config.toml
num_hidden_layers = 16
hidden_size = 384
num_attention_heads = 6
num_key_value_heads = 6
head_dim = 64
intermediate_size = 1536
vocab_size = 2048
hidden_act = "gelu"
norm = "layernorm"
norm_place = "pre"
norm_eps = 1e-05
positions = "rope"
rope_theta = 25700.0
rope_fraction = 0.25
qk_norm = false
attn_scale = 0.125
bias = "qkv"
tie_word_embeddings = false
parallel_block = true
init = "normal"
init_std_qkv = 0.0245
init_std_o = 0.0
init_std_up = 0.0245
init_std_down = 0.0
init_mimetic = 0.7
optimizer = "soap_variant"
learning_rate = 0.00764
lr_mult_up = 0.754
beta1 = 0.95
beta2 = 0.95
lr_head = 0.0075
max_grad_norm = 1.0
warmup_steps = 200
schedule = "wsd"
decay_fraction = 0.698
decay_shape = "linear"
final_lr_fraction = 0.0
batch_tokens = 262144
max_seq_len = 256
doc_mask = true
train_tokens = 899800000
max_steps = 3433
dataset = "wikipedia_en"
Each number is 200 + 30 x the weight over its row's rms, rounded and kept within 0 to 999. Layers, rows and columns count from 0. The size before them is the row's rms in percent of the matrix's.

# layer 11 MLP up, 1536x384, rms 0.207, rows 892-928, columns 192-383
100,222,183,215,219,241,232,208,235,282,195,191,207,227,155,210,197,215,182,261,245,190,198,192,198,192,145,173,194,238,197,154,278,229,209,146,245,188,182,157,238,156,256,183,134,241,196,249,229,228,213,213,213,189,221,184,169,189,164,165,196,203,210,237,201,232,224,205,176,198,175,197,193,121,223,180,183,167,187,202,127,244,221,177,200,192,202,199,254,176,209,221,215,206,208,198,223,266,198,160,195,193,201,184,208,144,168,200,168,159,138,263,199,195,201,178,182,184,185,204,170,272,165,224,164,160,204,203,215,231,195,201,182,258,213,210,224,232,192,224,220,232,156,192,181,182,242,215,167,193,183,168,219,221,202,170,198,158,250,208,197,268,215,218,206,227,176,203,231,219,158,164,193,187,129,172,199,198,143,202,204,169,169,202,154,169,235,204,182,225,209,224,189
108,187,146,241,239,265,195,164,208,186,200,181,181,234,190,213,226,246,218,167,213,195,210,188,188,203,199,181,191,171,235,164,208,138,155,234,242,153,147,155,238,237,228,149,147,163,132,246,187,213,165,224,205,194,215,271,221,143,227,165,220,193,193,181,231,243,210,250,183,173,251,232,178,212,205,254,202,131,222,179,172,245,165,192,229,242,206,143,223,222,199,218,224,207,156,172,224,161,223,170,266,195,173,211,250,202,188,199,198,218,203,160,192,169,241,193,208,222,201,195,186,213,257,181,147,184,233,174,224,201,196,223,180,193,126,191,236,203,216,136,173,217,190,181,162,189,187,263,269,203,172,249,182,193,226,186,164,175,169,205,183,188,163,204,177,206,174,146,222,212,167,225,187,194,245,215,201,202,211,130,154,187,186,177,150,219,225,192,249,222,175,242,183
099,236,253,164,203,174,141,216,202,233,191,194,169,239,203,171,192,183,181,185,144,189,213,211,198,174,188,213,217,223,239,206,256,186,226,202,181,230,217,158,230,222,237,164,177,248,203,236,158,213,249,240,232,171,232,254,206,210,155,200,260,199,206,201,216,170,235,232,236,223,230,208,200,194,169,193,174,204,213,256,231,284,227,205,179,192,149,217,201,226,157,210,146,223,215,186,224,190,144,176,183,236,175,176,201,190,208,224,184,184,172,242,208,249,193,189,211,225,183,248,183,198,264,218,189,167,203,188,194,164,162,236,215,192,208,241,170,166,138,248,179,131,214,210,186,174,176,161,176,230,164,176,158,170,187,191,145,218,156,151,253,219,181,189,229,195,190,189,176,193,219,140,202,175,207,164,238,171,231,206,224,168,172,207,196,178,224,145,166,202,231,173,145
096,177,182,233,204,203,186,218,212,178,157,207,182,218,176,171,191,183,171,284,201,200,230,208,183,207,215,193,135,200,208,229,229,196,178,202,199,202,183,212,197,165,249,187,252,188,213,192,208,166,206,189,173,209,239,188,239,273,282,202,164,168,217,194,201,207,140,210,203,183,206,254,204,180,187,188,211,207,147,140,198,229,238,189,160,216,207,203,236,231,206,201,202,199,184,200,202,256,167,183,184,229,190,195,195,244,258,205,253,252,191,200,205,147,206,200,181,200,174,216,164,248,240,167,201,203,224,217,228,156,227,218,201,226,176,270,173,231,219,201,217,165,233,159,236,172,217,205,237,196,187,207,200,173,163,190,222,199,179,207,189,178,192,199,192,205,249,151,285,211,207,152,153,213,199,208,208,163,186,186,236,259,143,171,160,209,143,176,183,252,225,185,214
100,210,200,212,212,188,162,182,257,238,202,201,231,198,160,204,172,214,246,202,145,191,177,192,203,200,279,156,159,204,271,259,233,249,222,154,178,277,176,196,128,237,191,199,172,232,163,199,202,190,246,212,228,225,213,217,208,237,223,211,209,185,260,276,192,210,196,215,182,175,223,259,203,143,188,161,208,142,174,187,183,207,200,217,174,218,175,184,188,206,235,219,213,211,215,223,231,238,143,224,187,182,202,175,228,210,144,176,177,219,191,222,184,164,190,190,152,178,202,183,220,174,222,148,183,244,215,203,224,182,218,169,202,192,198,263,194,183,233,143,199,191,265,156,224,207,241,217,214,239,222,217,242,210,184,255,176,269,196,181,208,203,201,231,223,186,195,233,195,248,249,192,228,245,192,191,177,188,179,189,241,237,195,199,175,244,160,188,191,174,208,219,209
104,149,208,163,188,184,132,203,236,186,189,216,197,248,194,214,189,203,188,195,192,211,198,183,222,251,172,179,143,181,131,216,211,252,200,226,189,255,194,213,260,165,240,176,149,200,246,187,158,212,209,197,231,237,196,195,195,255,227,189,156,197,198,178,200,209,202,201,189,231,241,198,185,209,168,139,210,122,190,208,215,198,263,209,222,186,204,216,245,186,264,232,219,206,230,202,198,175,234,182,230,186,227,181,168,213,164,205,210,165,175,172,221,151,168,207,219,215,191,227,231,173,202,182,144,199,234,163,209,220,255,190,163,197,209,189,175,267,173,199,184,215,210,194,201,193,253,168,210,222,174,224,191,295,208,211,216,199,183,219,198,201,213,209,174,200,177,257,207,231,234,218,193,227,208,137,207,187,173,213,218,212,220,249,210,215,190,259,174,204,290,190,175
100,158,214,213,251,174,167,206,264,209,176,171,219,172,191,209,194,222,213,226,152,245,176,185,163,179,197,206,223,206,139,203,200,205,163,224,184,211,202,214,170,191,227,207,163,201,158,170,198,195,199,128,258,183,194,183,215,175,166,194,214,282,247,263,200,181,166,273,219,262,199,216,160,244,138,246,187,208,271,173,191,191,203,215,201,193,197,150,204,189,174,229,213,205,176,207,197,192,172,186,239,190,195,205,200,238,201,169,131,222,199,162,190,159,151,217,163,184,147,213,195,146,211,134,236,195,243,198,208,226,173,238,159,251,203,197,200,266,222,191,245,186,196,165,217,230,256,158,209,209,167,248,166,206,219,164,182,193,183,244,225,259,180,204,198,210,189,164,178,222,196,242,205,218,154,191,200,218,178,194,187,149,182,208,184,210,202,201,222,181,167,220,241
092,210,215,200,237,198,241,149,207,157,193,238,145,202,172,202,168,191,220,166,227,229,119,156,237,205,190,214,212,185,220,231,182,220,179,201,209,187,208,229,202,203,238,249,150,223,228,172,139,211,216,222,209,227,244,186,158,196,199,175,195,178,157,192,218,200,176,146,166,163,218,207,196,240,217,182,172,211,225,204,172,192,234,222,238,218,163,208,196,198,260,196,194,203,241,174,266,153,200,167,188,165,193,195,197,184,231,219,144,214,199,200,194,207,209,251,208,238,175,198,209,197,218,194,231,246,213,239,214,247,254,163,203,162,275,166,198,197,202,183,150,194,209,164,235,203,279,203,159,173,178,197,178,298,195,171,192,173,245,176,204,184,198,177,194,214,142,190,220,235,219,153,192,228,182,154,203,212,223,176,184,148,201,185,190,175,217,211,170,229,179,212,192
090,225,202,180,221,217,165,227,241,175,245,224,201,188,159,205,180,212,159,170,158,174,198,227,160,180,203,143,215,198,248,180,211,216,182,214,198,206,242,219,242,227,146,194,164,172,182,211,258,199,180,173,172,239,187,159,201,154,183,161,168,215,244,216,211,229,184,132,156,204,165,181,247,207,191,154,219,198,197,217,191,126,196,150,179,233,196,197,200,190,262,241,217,189,221,231,191,179,218,223,168,202,220,162,206,206,210,233,161,174,145,230,184,158,212,177,163,231,191,181,224,173,148,185,221,200,196,201,178,217,235,204,214,195,203,204,169,116,147,199,184,205,236,241,177,149,211,190,231,231,143,146,171,167,169,255,171,162,214,220,170,198,214,158,154,142,154,159,205,210,211,179,193,195,183,210,213,139,221,143,227,168,145,202,228,273,162,193,210,250,187,114,188
100,231,218,232,228,211,273,241,223,194,218,211,200,252,211,215,198,197,228,175,171,223,161,172,203,219,203,184,163,198,177,169,209,157,223,202,224,207,229,242,209,151,209,215,192,148,210,198,206,228,167,225,227,180,224,220,196,162,234,240,184,219,229,200,223,176,174,181,216,154,190,201,153,181,251,231,225,210,209,230,199,214,215,215,228,185,196,133,222,208,203,236,177,170,202,199,210,206,226,242,177,210,157,233,235,183,197,225,201,139,223,205,209,218,207,272,231,201,191,178,196,227,260,168,172,183,221,162,239,151,214,190,217,158,204,217,208,164,186,234,185,209,201,266,179,186,197,209,167,188,213,184,163,212,171,186,192,199,237,191,185,263,177,211,211,205,182,198,211,132,164,226,262,247,152,214,188,209,207,204,223,231,179,235,221,258,187,227,199,212,147,235,216
105,231,172,189,180,215,192,212,196,190,192,157,200,213,137,222,204,164,175,184,232,254,223,188,192,205,209,199,202,223,213,235,220,201,225,204,216,212,151,202,229,232,181,213,228,193,204,222,171,216,191,200,225,209,236,231,230,229,146,252,184,185,245,165,187,149,155,184,235,186,175,166,185,266,177,167,199,192,239,211,213,217,141,161,132,200,213,209,171,150,236,224,203,150,183,136,179,142,176,232,212,179,178,209,187,202,166,175,196,188,217,191,153,216,142,220,232,216,306,196,199,201,193,187,207,219,263,195,176,182,207,178,161,191,239,242,192,175,172,215,192,209,180,139,152,168,211,204,225,206,178,158,156,195,171,153,235,199,208,224,214,254,171,215,192,178,195,202,216,223,204,126,217,214,291,225,242,189,211,262,213,181,211,176,133,197,179,204,219,212,158,209,219
095,175,234,175,212,210,160,187,227,188,208,192,243,190,205,199,176,210,189,203,204,206,200,231,226,233,177,210,198,154,199,189,194,181,208,198,228,193,221,201,191,269,207,213,215,216,177,245,223,192,184,213,202,219,180,204,204,162,202,246,218,240,189,215,172,185,199,190,159,155,224,237,284,160,219,200,176,177,178,225,165,258,221,211,226,231,276,201,118,203,196,193,195,259,160,203,163,272,265,224,222,210,192,240,184,178,210,200,236,205,204,142,195,212,187,212,217,249,225,228,219,220,243,203,146,254,162,177,229,233,181,213,216,259,184,169,215,175,213,212,208,204,220,211,172,189,191,194,199,197,153,183,213,230,200,165,258,217,235,210,175,190,205,176,182,156,152,179,291,220,177,191,238,249,169,255,131,172,238,204,121,183,169,209,220,201,220,175,268,190,221,189,183
106,265,227,221,209,155,226,157,214,179,201,216,174,159,157,200,213,203,183,192,226,199,189,255,158,227,219,219,196,264,139,216,157,206,215,205,215,200,197,135,196,197,204,172,188,271,226,215,260,163,206,233,210,231,230,216,221,196,233,168,212,152,202,117,212,221,165,179,257,185,226,199,181,212,222,185,256,220,209,189,179,195,220,214,188,236,177,207,179,217,213,180,225,181,206,225,235,210,230,220,228,225,232,177,147,186,204,206,230,207,179,190,240,229,227,199,172,189,245,177,186,176,184,246,129,230,166,138,212,181,213,251,150,250,190,273,189,219,167,189,206,215,253,170,141,229,200,240,172,196,182,178,180,196,198,164,195,220,221,175,173,232,174,209,246,198,206,219,229,212,160,148,171,141,163,228,136,231,156,141,177,178,266,215,174,218,179,222,209,179,208,186,155
102,248,185,225,126,177,203,180,219,209,200,258,224,180,158,218,152,226,187,211,174,189,200,170,139,219,192,255,226,167,184,168,203,189,198,183,254,244,167,203,226,206,201,223,169,199,134,207,148,234,167,186,199,233,169,221,220,192,249,176,156,212,170,199,188,187,182,209,222,176,215,180,196,207,213,206,217,191,163,225,143,205,185,216,230,218,168,264,208,181,223,169,205,207,188,188,189,251,241,191,203,164,236,177,165,162,278,205,194,227,222,187,211,201,233,172,182,226,206,237,239,234,184,252,226,242,232,229,200,233,214,217,256,287,151,267,168,252,199,161,264,159,172,163,239,184,216,186,219,176,245,208,206,223,243,195,179,209,199,210,200,174,213,226,119,166,202,201,176,179,156,167,200,188,202,182,195,168,317,240,209,172,216,192,200,203,171,214,177,181,190,168,196
101,213,192,209,174,180,271,186,122,228,234,178,202,197,230,206,178,198,183,229,186,202,207,217,137,216,241,176,163,248,242,193,183,116,208,165,224,185,201,236,171,224,191,204,179,178,197,190,243,216,199,251,136,157,234,120,230,155,162,199,187,176,208,218,202,182,198,277,203,160,204,173,220,212,217,216,202,178,181,203,194,242,217,215,237,177,184,235,202,232,246,220,215,212,166,175,185,222,170,199,179,177,225,249,198,189,192,202,205,167,184,137,228,169,194,186,185,224,183,176,202,189,143,185,194,165,207,197,187,165,166,229,253,212,183,231,217,214,210,196,189,188,197,153,201,187,205,206,109,223,200,236,174,253,163,235,280,234,239,131,175,154,177,239,204,256,201,206,215,148,183,199,195,226,195,155,211,255,195,167,251,235,264,225,201,199,220,146,176,183,165,184,167
107,235,231,179,173,145,158,213,177,226,209,150,194,163,193,209,205,179,187,187,145,222,263,143,194,195,232,244,253,197,231,231,231,203,191,225,215,224,196,189,283,252,249,197,219,187,209,212,153,188,194,196,170,157,221,179,210,189,228,189,248,158,202,185,234,178,192,195,193,161,211,225,183,193,176,177,236,217,204,209,174,148,188,137,188,222,165,228,206,216,205,183,203,219,222,172,143,193,151,186,223,211,228,217,176,241,211,186,188,221,206,195,218,212,173,217,191,197,201,212,151,210,173,157,208,164,216,187,233,193,292,169,223,195,206,206,212,130,236,236,156,205,160,191,237,195,186,191,222,207,200,166,188,163,222,222,196,230,243,213,144,134,225,189,245,228,187,233,212,206,213,120,223,216,154,217,217,190,231,269,207,144,244,232,214,194,249,230,199,163,205,222,189
107,177,184,199,211,181,180,188,199,225,186,203,167,216,250,202,239,130,196,181,193,185,255,239,169,229,137,172,223,195,219,176,205,145,208,209,201,222,211,212,259,207,194,195,172,203,231,223,182,240,196,188,198,204,216,201,175,191,232,234,238,162,198,243,219,201,236,197,219,179,226,245,206,202,199,187,166,225,259,208,184,245,154,231,187,234,195,225,178,145,216,176,166,183,163,175,184,224,215,221,200,243,187,161,169,189,220,208,249,201,181,161,260,214,153,146,201,203,251,198,122,217,170,207,262,166,190,221,262,248,237,201,187,187,221,174,236,203,194,204,200,222,190,193,193,195,207,212,154,213,186,183,230,224,141,172,242,246,184,243,225,175,122,202,246,158,209,224,182,160,197,214,202,271,160,207,188,219,207,199,199,200,231,240,236,159,179,236,208,193,163,175,216
104,168,227,212,178,183,137,238,198,210,143,233,231,213,230,220,190,250,234,176,176,201,148,241,202,247,186,185,132,200,149,194,212,213,172,201,232,185,211,197,126,230,152,167,239,171,181,160,163,207,215,179,168,215,202,214,150,136,203,209,236,183,192,220,169,224,145,191,203,122,195,232,235,123,183,220,238,181,200,215,194,193,257,205,157,191,203,186,145,207,197,201,234,201,222,236,228,176,204,172,184,173,226,189,225,223,149,176,214,190,211,146,170,203,169,188,205,180,188,189,201,194,186,204,201,194,173,170,184,201,195,257,218,259,181,233,228,197,178,204,162,229,194,191,204,204,194,187,179,144,204,159,157,187,219,113,149,212,181,227,190,209,142,180,204,243,198,171,180,248,189,188,223,174,224,196,222,211,240,231,168,247,230,159,179,185,214,220,193,196,191,218,245
098,172,219,183,179,231,182,242,215,239,194,227,230,102,224,180,183,219,169,266,224,273,148,212,235,176,142,184,218,141,183,243,207,179,184,196,206,183,193,186,190,155,210,266,225,208,259,221,211,256,187,126,260,232,248,224,200,208,228,201,190,275,186,233,224,221,229,193,211,144,251,195,238,235,216,181,200,186,189,278,192,249,190,233,219,205,136,221,190,215,186,191,227,194,219,155,141,206,127,196,213,201,161,144,171,180,172,208,175,192,195,222,211,172,211,215,235,192,275,205,201,258,188,159,219,203,215,184,196,224,211,174,221,170,253,178,175,206,172,138,239,195,180,227,234,220,227,280,225,236,233,208,187,178,201,218,228,201,238,208,159,193,203,181,241,169,202,211,185,210,187,240,190,136,191,203,141,218,185,231,191,198,196,217,225,224,208,175,189,170,203,214,164
096,216,219,147,206,213,290,205,169,212,209,241,189,233,184,197,195,154,192,227,198,216,230,178,163,155,210,225,215,219,202,173,218,208,160,197,208,183,205,239,220,197,171,238,198,187,195,139,169,191,227,258,183,245,187,185,209,205,237,230,164,150,178,281,198,179,130,183,213,220,199,200,192,227,181,173,187,161,198,195,222,249,165,221,189,185,215,181,181,174,224,144,193,231,225,244,203,218,179,164,175,233,247,126,202,163,220,140,182,206,160,221,231,193,208,201,211,186,209,176,263,205,171,217,210,199,192,213,215,255,233,193,186,188,205,212,184,193,188,207,194,181,178,184,253,206,218,228,197,207,177,238,221,188,251,204,191,197,274,174,152,288,121,226,188,250,185,198,192,208,191,153,168,257,165,165,222,160,149,162,183,168,136,184,207,188,189,205,171,197,237,234,212
099,178,225,197,225,159,219,239,221,218,172,242,193,194,221,210,198,197,140,216,200,162,228,186,209,186,175,230,201,187,188,233,150,200,170,194,192,189,181,185,227,226,175,220,218,249,196,203,149,209,183,209,203,175,222,218,236,196,148,161,189,238,197,171,150,191,214,189,228,168,174,185,134,211,228,183,175,197,205,196,179,173,265,260,205,199,214,196,142,235,94,203,228,167,207,184,216,168,192,229,270,168,202,229,242,209,166,209,249,233,245,186,207,194,240,259,187,191,231,219,170,210,173,197,219,241,216,250,187,266,212,218,179,193,220,212,205,213,216,189,202,246,199,141,177,208,222,194,180,220,173,180,214,186,188,236,198,206,199,168,171,238,238,186,208,152,185,198,173,174,206,237,210,177,136,187,186,244,175,224,242,273,146,220,211,226,228,202,234,169,172,218,189
096,197,204,209,216,212,185,198,195,162,173,239,241,236,192,236,237,238,198,237,167,202,212,186,166,154,146,201,202,190,214,169,182,268,214,160,250,256,167,254,218,208,200,191,195,138,210,224,235,195,150,239,191,229,196,203,224,196,136,186,243,223,230,151,146,191,218,152,233,178,174,186,216,130,239,245,231,213,225,222,180,183,169,194,211,236,183,206,217,248,253,190,241,216,203,250,152,140,183,214,152,193,187,211,242,147,211,142,248,210,244,183,240,211,196,223,212,196,193,171,190,217,133,192,198,177,212,184,213,192,180,218,182,238,214,185,166,174,210,219,172,227,205,188,145,194,194,126,154,129,214,185,186,188,189,187,199,157,206,196,221,215,183,198,191,211,170,173,200,192,171,248,284,233,207,210,222,213,213,202,203,234,162,200,140,212,191,272,204,202,189,226,194
104,187,268,178,138,196,167,205,222,237,213,175,179,217,189,217,211,184,194,243,235,242,178,138,165,221,178,202,209,168,210,232,154,197,171,206,251,207,195,189,203,180,219,216,209,249,210,210,250,226,168,209,150,170,214,254,185,178,205,261,247,188,147,102,183,190,168,255,205,221,200,239,200,183,209,225,233,207,203,216,213,213,162,201,176,206,240,185,225,213,199,196,192,224,167,281,145,204,234,183,202,215,190,171,163,206,208,209,208,194,150,184,214,195,189,181,216,160,156,222,161,232,174,142,159,204,228,201,196,224,168,210,176,152,194,179,208,145,198,260,144,217,219,213,138,171,183,253,154,234,193,157,206,177,239,205,146,226,198,198,232,220,207,195,177,181,194,205,223,191,170,190,211,239,224,240,204,203,203,229,173,204,223,169,161,190,218,192,254,172,208,245,235
100,236,174,271,212,153,154,162,139,152,206,255,177,190,185,203,221,171,175,161,204,236,175,137,182,201,194,172,227,300,203,159,267,205,222,204,217,188,190,205,141,126,255,207,185,200,140,213,213,194,169,203,198,189,184,198,196,175,220,183,141,208,192,175,236,234,182,182,219,194,198,242,199,218,175,222,199,204,209,220,202,192,229,184,228,170,217,219,243,208,222,187,191,172,215,153,209,194,130,168,147,163,205,190,187,220,196,182,248,184,184,173,182,189,196,262,214,190,195,171,184,155,194,218,194,199,137,180,202,212,173,158,225,201,220,205,236,179,177,189,208,195,168,181,219,109,164,221,135,224,218,189,190,206,189,171,200,214,187,191,218,252,207,197,196,186,193,253,143,265,267,212,191,190,151,282,202,229,197,228,234,178,217,196,241,188,205,175,212,203,163,165,194
099,178,226,178,195,178,197,203,207,243,219,251,204,178,268,176,143,188,122,229,199,137,151,236,204,247,244,211,213,190,224,209,197,181,159,206,191,184,167,130,157,227,175,217,193,205,269,249,197,194,193,211,221,200,204,203,158,195,273,225,219,192,180,178,147,208,219,222,168,239,260,212,215,182,203,178,207,183,177,280,205,198,216,202,182,159,198,134,202,176,223,159,192,190,173,175,196,206,189,186,188,141,211,221,173,260,156,193,179,173,163,238,168,135,217,220,230,207,216,185,197,164,242,177,265,124,191,240,221,218,213,200,217,202,204,220,204,239,154,233,168,206,159,244,252,185,181,192,272,199,192,120,183,180,197,202,222,155,188,201,219,191,223,231,205,236,205,185,222,162,194,170,183,167,228,191,194,201,212,253,239,213,256,193,208,201,228,119,168,203,196,131,185
092,238,230,168,264,225,228,230,237,225,222,200,213,212,183,230,222,169,164,183,206,210,237,224,219,214,199,189,204,231,190,237,204,211,227,204,258,176,163,240,203,183,211,255,200,192,190,212,192,172,236,197,175,126,258,217,238,179,200,127,183,214,189,186,159,218,227,228,208,163,233,192,199,201,229,211,186,206,174,204,201,176,232,245,287,193,201,177,207,171,185,203,153,180,205,208,239,193,243,256,163,197,202,250,240,189,207,187,245,191,211,165,217,176,251,210,220,215,200,238,191,198,258,177,169,205,198,227,226,183,260,222,247,239,183,189,201,174,214,206,170,271,166,185,212,182,205,203,218,182,212,211,198,203,237,167,207,204,251,187,179,147,166,109,190,138,124,192,142,201,182,162,239,206,164,133,188,192,234,196,243,192,182,187,203,262,244,230,175,241,231,249,207
098,249,213,200,177,188,234,173,158,204,184,197,190,197,218,169,249,217,226,202,223,225,152,178,163,217,180,210,182,204,210,222,207,243,198,218,171,207,206,236,219,177,165,205,217,208,182,237,243,239,218,198,226,212,197,173,242,231,174,140,210,219,223,145,233,184,154,170,147,186,235,228,217,233,202,128,191,240,173,230,178,208,180,199,248,189,183,223,167,185,221,150,166,227,145,179,164,247,203,206,205,154,213,220,132,197,182,171,181,211,153,212,208,215,180,225,115,177,176,173,229,211,152,262,153,182,247,187,169,210,208,199,179,170,218,221,130,152,219,215,198,207,189,203,215,184,211,231,207,205,227,174,225,198,251,169,222,240,203,184,211,198,205,155,190,248,171,240,196,264,152,209,196,231,222,127,262,182,195,203,247,216,213,206,167,181,174,246,183,208,201,186,164
093,242,212,236,200,205,198,207,124,194,193,224,167,219,250,172,197,175,224,182,136,249,170,136,237,179,212,197,213,220,207,218,148,204,150,210,200,133,176,219,202,148,192,231,231,174,180,259,195,208,154,180,236,208,220,178,200,245,190,211,166,206,154,190,251,207,228,206,154,176,252,189,171,193,303,189,222,188,239,223,220,263,229,196,205,173,166,152,178,172,203,249,184,205,122,203,224,181,192,225,224,187,196,175,200,197,157,197,145,182,222,165,218,213,162,185,209,159,223,208,198,236,181,215,213,181,197,204,225,165,222,181,231,233,197,139,150,168,204,222,203,173,237,217,198,149,219,149,158,159,169,213,172,158,197,175,231,180,215,198,237,203,254,194,207,221,256,242,221,226,208,213,122,191,165,208,213,225,218,209,224,188,176,192,238,209,186,191,175,225,229,151,198
098,200,292,224,183,256,202,224,202,183,233,184,232,204,176,173,204,239,246,215,163,182,226,180,200,208,204,231,205,199,189,181,164,164,262,215,238,182,175,231,219,179,232,225,141,234,184,194,220,211,170,233,139,243,191,214,176,238,219,188,243,221,236,163,188,145,169,232,248,203,156,181,156,180,213,219,176,214,233,205,186,156,211,252,181,193,197,227,209,195,182,158,173,181,165,177,255,201,267,167,223,216,195,148,179,218,198,177,201,159,218,186,258,156,275,119,229,162,174,212,178,191,212,188,232,226,273,161,259,258,188,219,202,233,190,200,204,164,209,198,170,131,222,185,207,181,192,250,176,195,229,208,183,140,188,196,162,152,179,164,198,180,234,235,202,178,160,164,237,184,177,212,252,181,215,227,173,188,197,198,199,211,181,184,211,168,199,165,216,166,172,189,256
097,208,226,186,218,140,214,196,146,217,240,215,204,201,213,207,220,172,271,181,179,225,199,204,217,193,178,173,198,221,187,223,195,110,180,133,226,216,211,231,179,213,183,184,175,154,223,193,205,189,267,210,198,191,192,216,201,232,219,152,232,200,192,241,183,231,167,207,191,236,191,217,243,191,192,149,147,198,217,218,188,220,203,182,202,177,160,167,238,190,196,149,197,191,161,215,192,266,188,165,278,219,188,177,161,191,221,166,230,210,198,223,198,182,247,187,199,213,201,235,148,249,236,173,205,170,205,158,193,208,218,218,200,264,212,162,223,182,164,197,168,151,205,217,176,215,229,202,198,227,268,190,216,215,226,236,183,179,199,208,210,244,177,241,158,217,214,168,137,241,203,137,227,176,200,241,184,237,155,210,233,168,160,221,231,225,201,212,171,188,178,192,178
097,207,198,200,151,200,189,203,226,163,222,210,195,180,188,217,256,162,208,191,247,206,169,190,195,202,205,212,187,180,211,188,234,176,213,236,213,231,176,207,204,214,209,141,150,177,219,221,220,174,172,228,193,160,186,147,253,223,226,160,134,178,172,227,158,190,189,167,173,194,194,174,226,197,158,237,234,221,231,159,202,200,219,229,260,189,203,181,201,202,211,206,234,201,171,177,168,200,212,243,182,227,222,215,223,225,220,190,171,227,229,153,115,251,205,245,178,186,269,241,209,168,206,301,170,210,177,189,188,162,237,207,199,229,211,152,201,184,176,246,208,253,245,160,231,158,238,215,201,176,193,194,195,183,222,219,180,200,188,206,187,195,217,196,170,248,190,212,201,211,256,194,261,208,239,191,198,179,202,194,217,193,233,266,184,226,166,192,196,185,210,200,253
097,228,219,253,235,188,232,146,223,263,196,218,204,226,166,203,193,237,201,206,220,166,179,255,175,225,231,216,162,247,203,232,191,215,220,194,191,172,194,205,184,215,262,157,193,231,177,202,239,168,180,199,223,218,218,208,185,182,223,172,275,175,166,175,205,238,213,175,230,246,230,182,130,203,173,246,227,160,223,267,138,178,194,163,171,181,246,194,198,188,178,159,230,214,238,183,127,238,186,233,199,183,211,161,195,194,175,167,235,160,230,198,194,150,238,273,201,182,196,197,242,223,230,226,211,217,193,227,200,230,233,201,167,278,213,236,185,231,127,221,117,167,194,193,237,169,214,167,190,223,183,209,149,199,237,210,172,205,161,165,243,173,200,215,184,210,280,217,234,219,189,200,206,177,181,170,142,160,217,211,179,242,253,193,170,212,183,170,222,223,187,227,223
096,209,266,240,137,227,171,166,208,210,231,243,228,267,183,234,220,144,231,212,171,143,171,175,191,165,230,201,165,193,231,226,178,161,210,188,211,211,231,239,234,195,217,180,163,240,237,221,215,193,216,216,196,181,207,199,229,209,160,182,169,217,233,220,189,227,180,194,203,193,174,251,241,159,189,240,153,147,142,193,247,191,190,210,179,202,198,255,188,231,174,139,237,173,207,160,232,173,210,197,247,170,183,168,218,194,241,168,189,234,228,166,202,197,170,198,212,203,197,241,247,189,164,195,190,206,194,144,186,225,210,219,195,202,166,187,217,203,226,213,182,171,258,196,218,235,210,185,229,196,245,198,198,149,190,193,127,195,232,168,212,184,175,207,165,190,152,195,193,250,256,208,263,226,226,213,199,193,169,196,228,242,198,200,191,226,167,172,187,186,224,239,180
103,213,247,204,213,128,195,208,184,201,229,228,192,177,204,225,244,236,211,188,184,206,154,203,174,259,179,177,149,247,213,173,193,199,221,255,241,229,178,198,237,187,203,196,229,169,255,225,196,209,213,210,205,190,224,208,193,159,217,243,138,216,186,189,200,237,188,238,178,241,225,191,186,224,239,187,154,228,187,261,141,223,210,206,180,221,246,196,217,173,258,258,195,166,190,233,201,162,167,206,206,235,153,222,209,235,177,225,186,187,232,176,199,216,170,211,190,230,237,261,203,125,174,181,226,173,222,265,207,230,219,189,213,208,233,212,199,191,192,205,187,161,227,223,201,235,176,202,208,208,233,221,239,217,194,209,194,188,166,225,206,116,206,132,233,166,209,214,218,213,202,194,180,230,180,192,138,203,208,232,207,159,203,150,224,197,243,155,160,190,163,177,189
109,185,259,210,219,230,249,172,182,164,186,220,179,165,220,270,211,191,228,175,211,222,190,191,136,124,178,205,230,197,221,178,227,226,185,170,189,274,190,224,229,212,246,214,187,203,196,273,243,226,217,185,146,240,152,227,213,190,202,194,214,188,145,233,163,221,243,172,165,195,207,210,204,210,229,220,189,199,205,283,170,209,152,234,228,198,226,166,238,221,223,254,149,183,210,191,184,206,218,244,192,201,207,197,181,259,233,256,145,258,202,240,162,204,191,160,204,200,172,207,136,211,178,202,179,229,133,208,206,192,184,167,166,210,165,207,167,217,223,228,227,188,234,179,197,214,204,204,180,188,224,236,213,198,212,203,228,209,168,148,218,206,243,228,204,241,247,220,245,271,207,213,166,192,238,170,195,199,213,202,224,174,260,184,208,229,207,123,190,217,232,165,220
100,222,171,242,220,198,190,182,186,169,209,149,170,201,204,210,201,265,177,178,257,198,216,190,172,167,197,223,216,204,185,166,239,197,229,272,244,192,174,187,244,202,134,227,199,227,179,211,169,206,193,181,151,141,185,251,237,190,157,256,230,199,201,195,220,187,190,199,186,222,209,200,170,234,210,203,159,193,185,283,238,199,202,216,259,229,202,178,146,205,144,218,161,164,205,143,244,187,178,223,225,205,233,224,245,160,208,245,220,247,257,221,225,180,165,205,236,236,229,196,257,167,200,188,219,251,240,190,138,211,159,191,200,229,165,168,152,191,180,209,184,198,192,247,198,190,148,195,250,183,240,213,199,219,229,194,203,187,195,169,198,163,123,236,176,195,190,266,178,183,176,226,219,162,158,226,198,159,176,159,174,187,197,182,217,186,196,231,177,171,208,151,209
094,227,170,230,181,192,195,250,196,242,264,221,163,165,182,243,212,215,171,181,196,230,193,191,195,218,162,193,229,227,245,225,211,236,164,209,218,253,156,238,201,194,184,188,237,193,115,160,219,221,227,182,207,215,238,221,226,198,225,147,159,154,179,202,244,194,189,246,208,245,187,182,185,175,238,163,149,219,181,192,225,218,230,199,204,203,222,189,229,175,196,242,211,141,165,174,178,192,162,188,163,201,193,165,211,212,198,193,188,196,198,193,212,181,173,259,202,201,235,155,242,170,234,164,213,243,147,157,212,185,196,196,281,173,222,216,178,184,256,168,194,225,251,265,178,159,210,205,183,198,210,226,246,183,197,193,193,183,202,186,164,177,194,238,258,202,212,197,210,150,191,254,184,219,198,160,161,191,229,160,239,206,237,207,137,219,150,189,201,235,131,162,232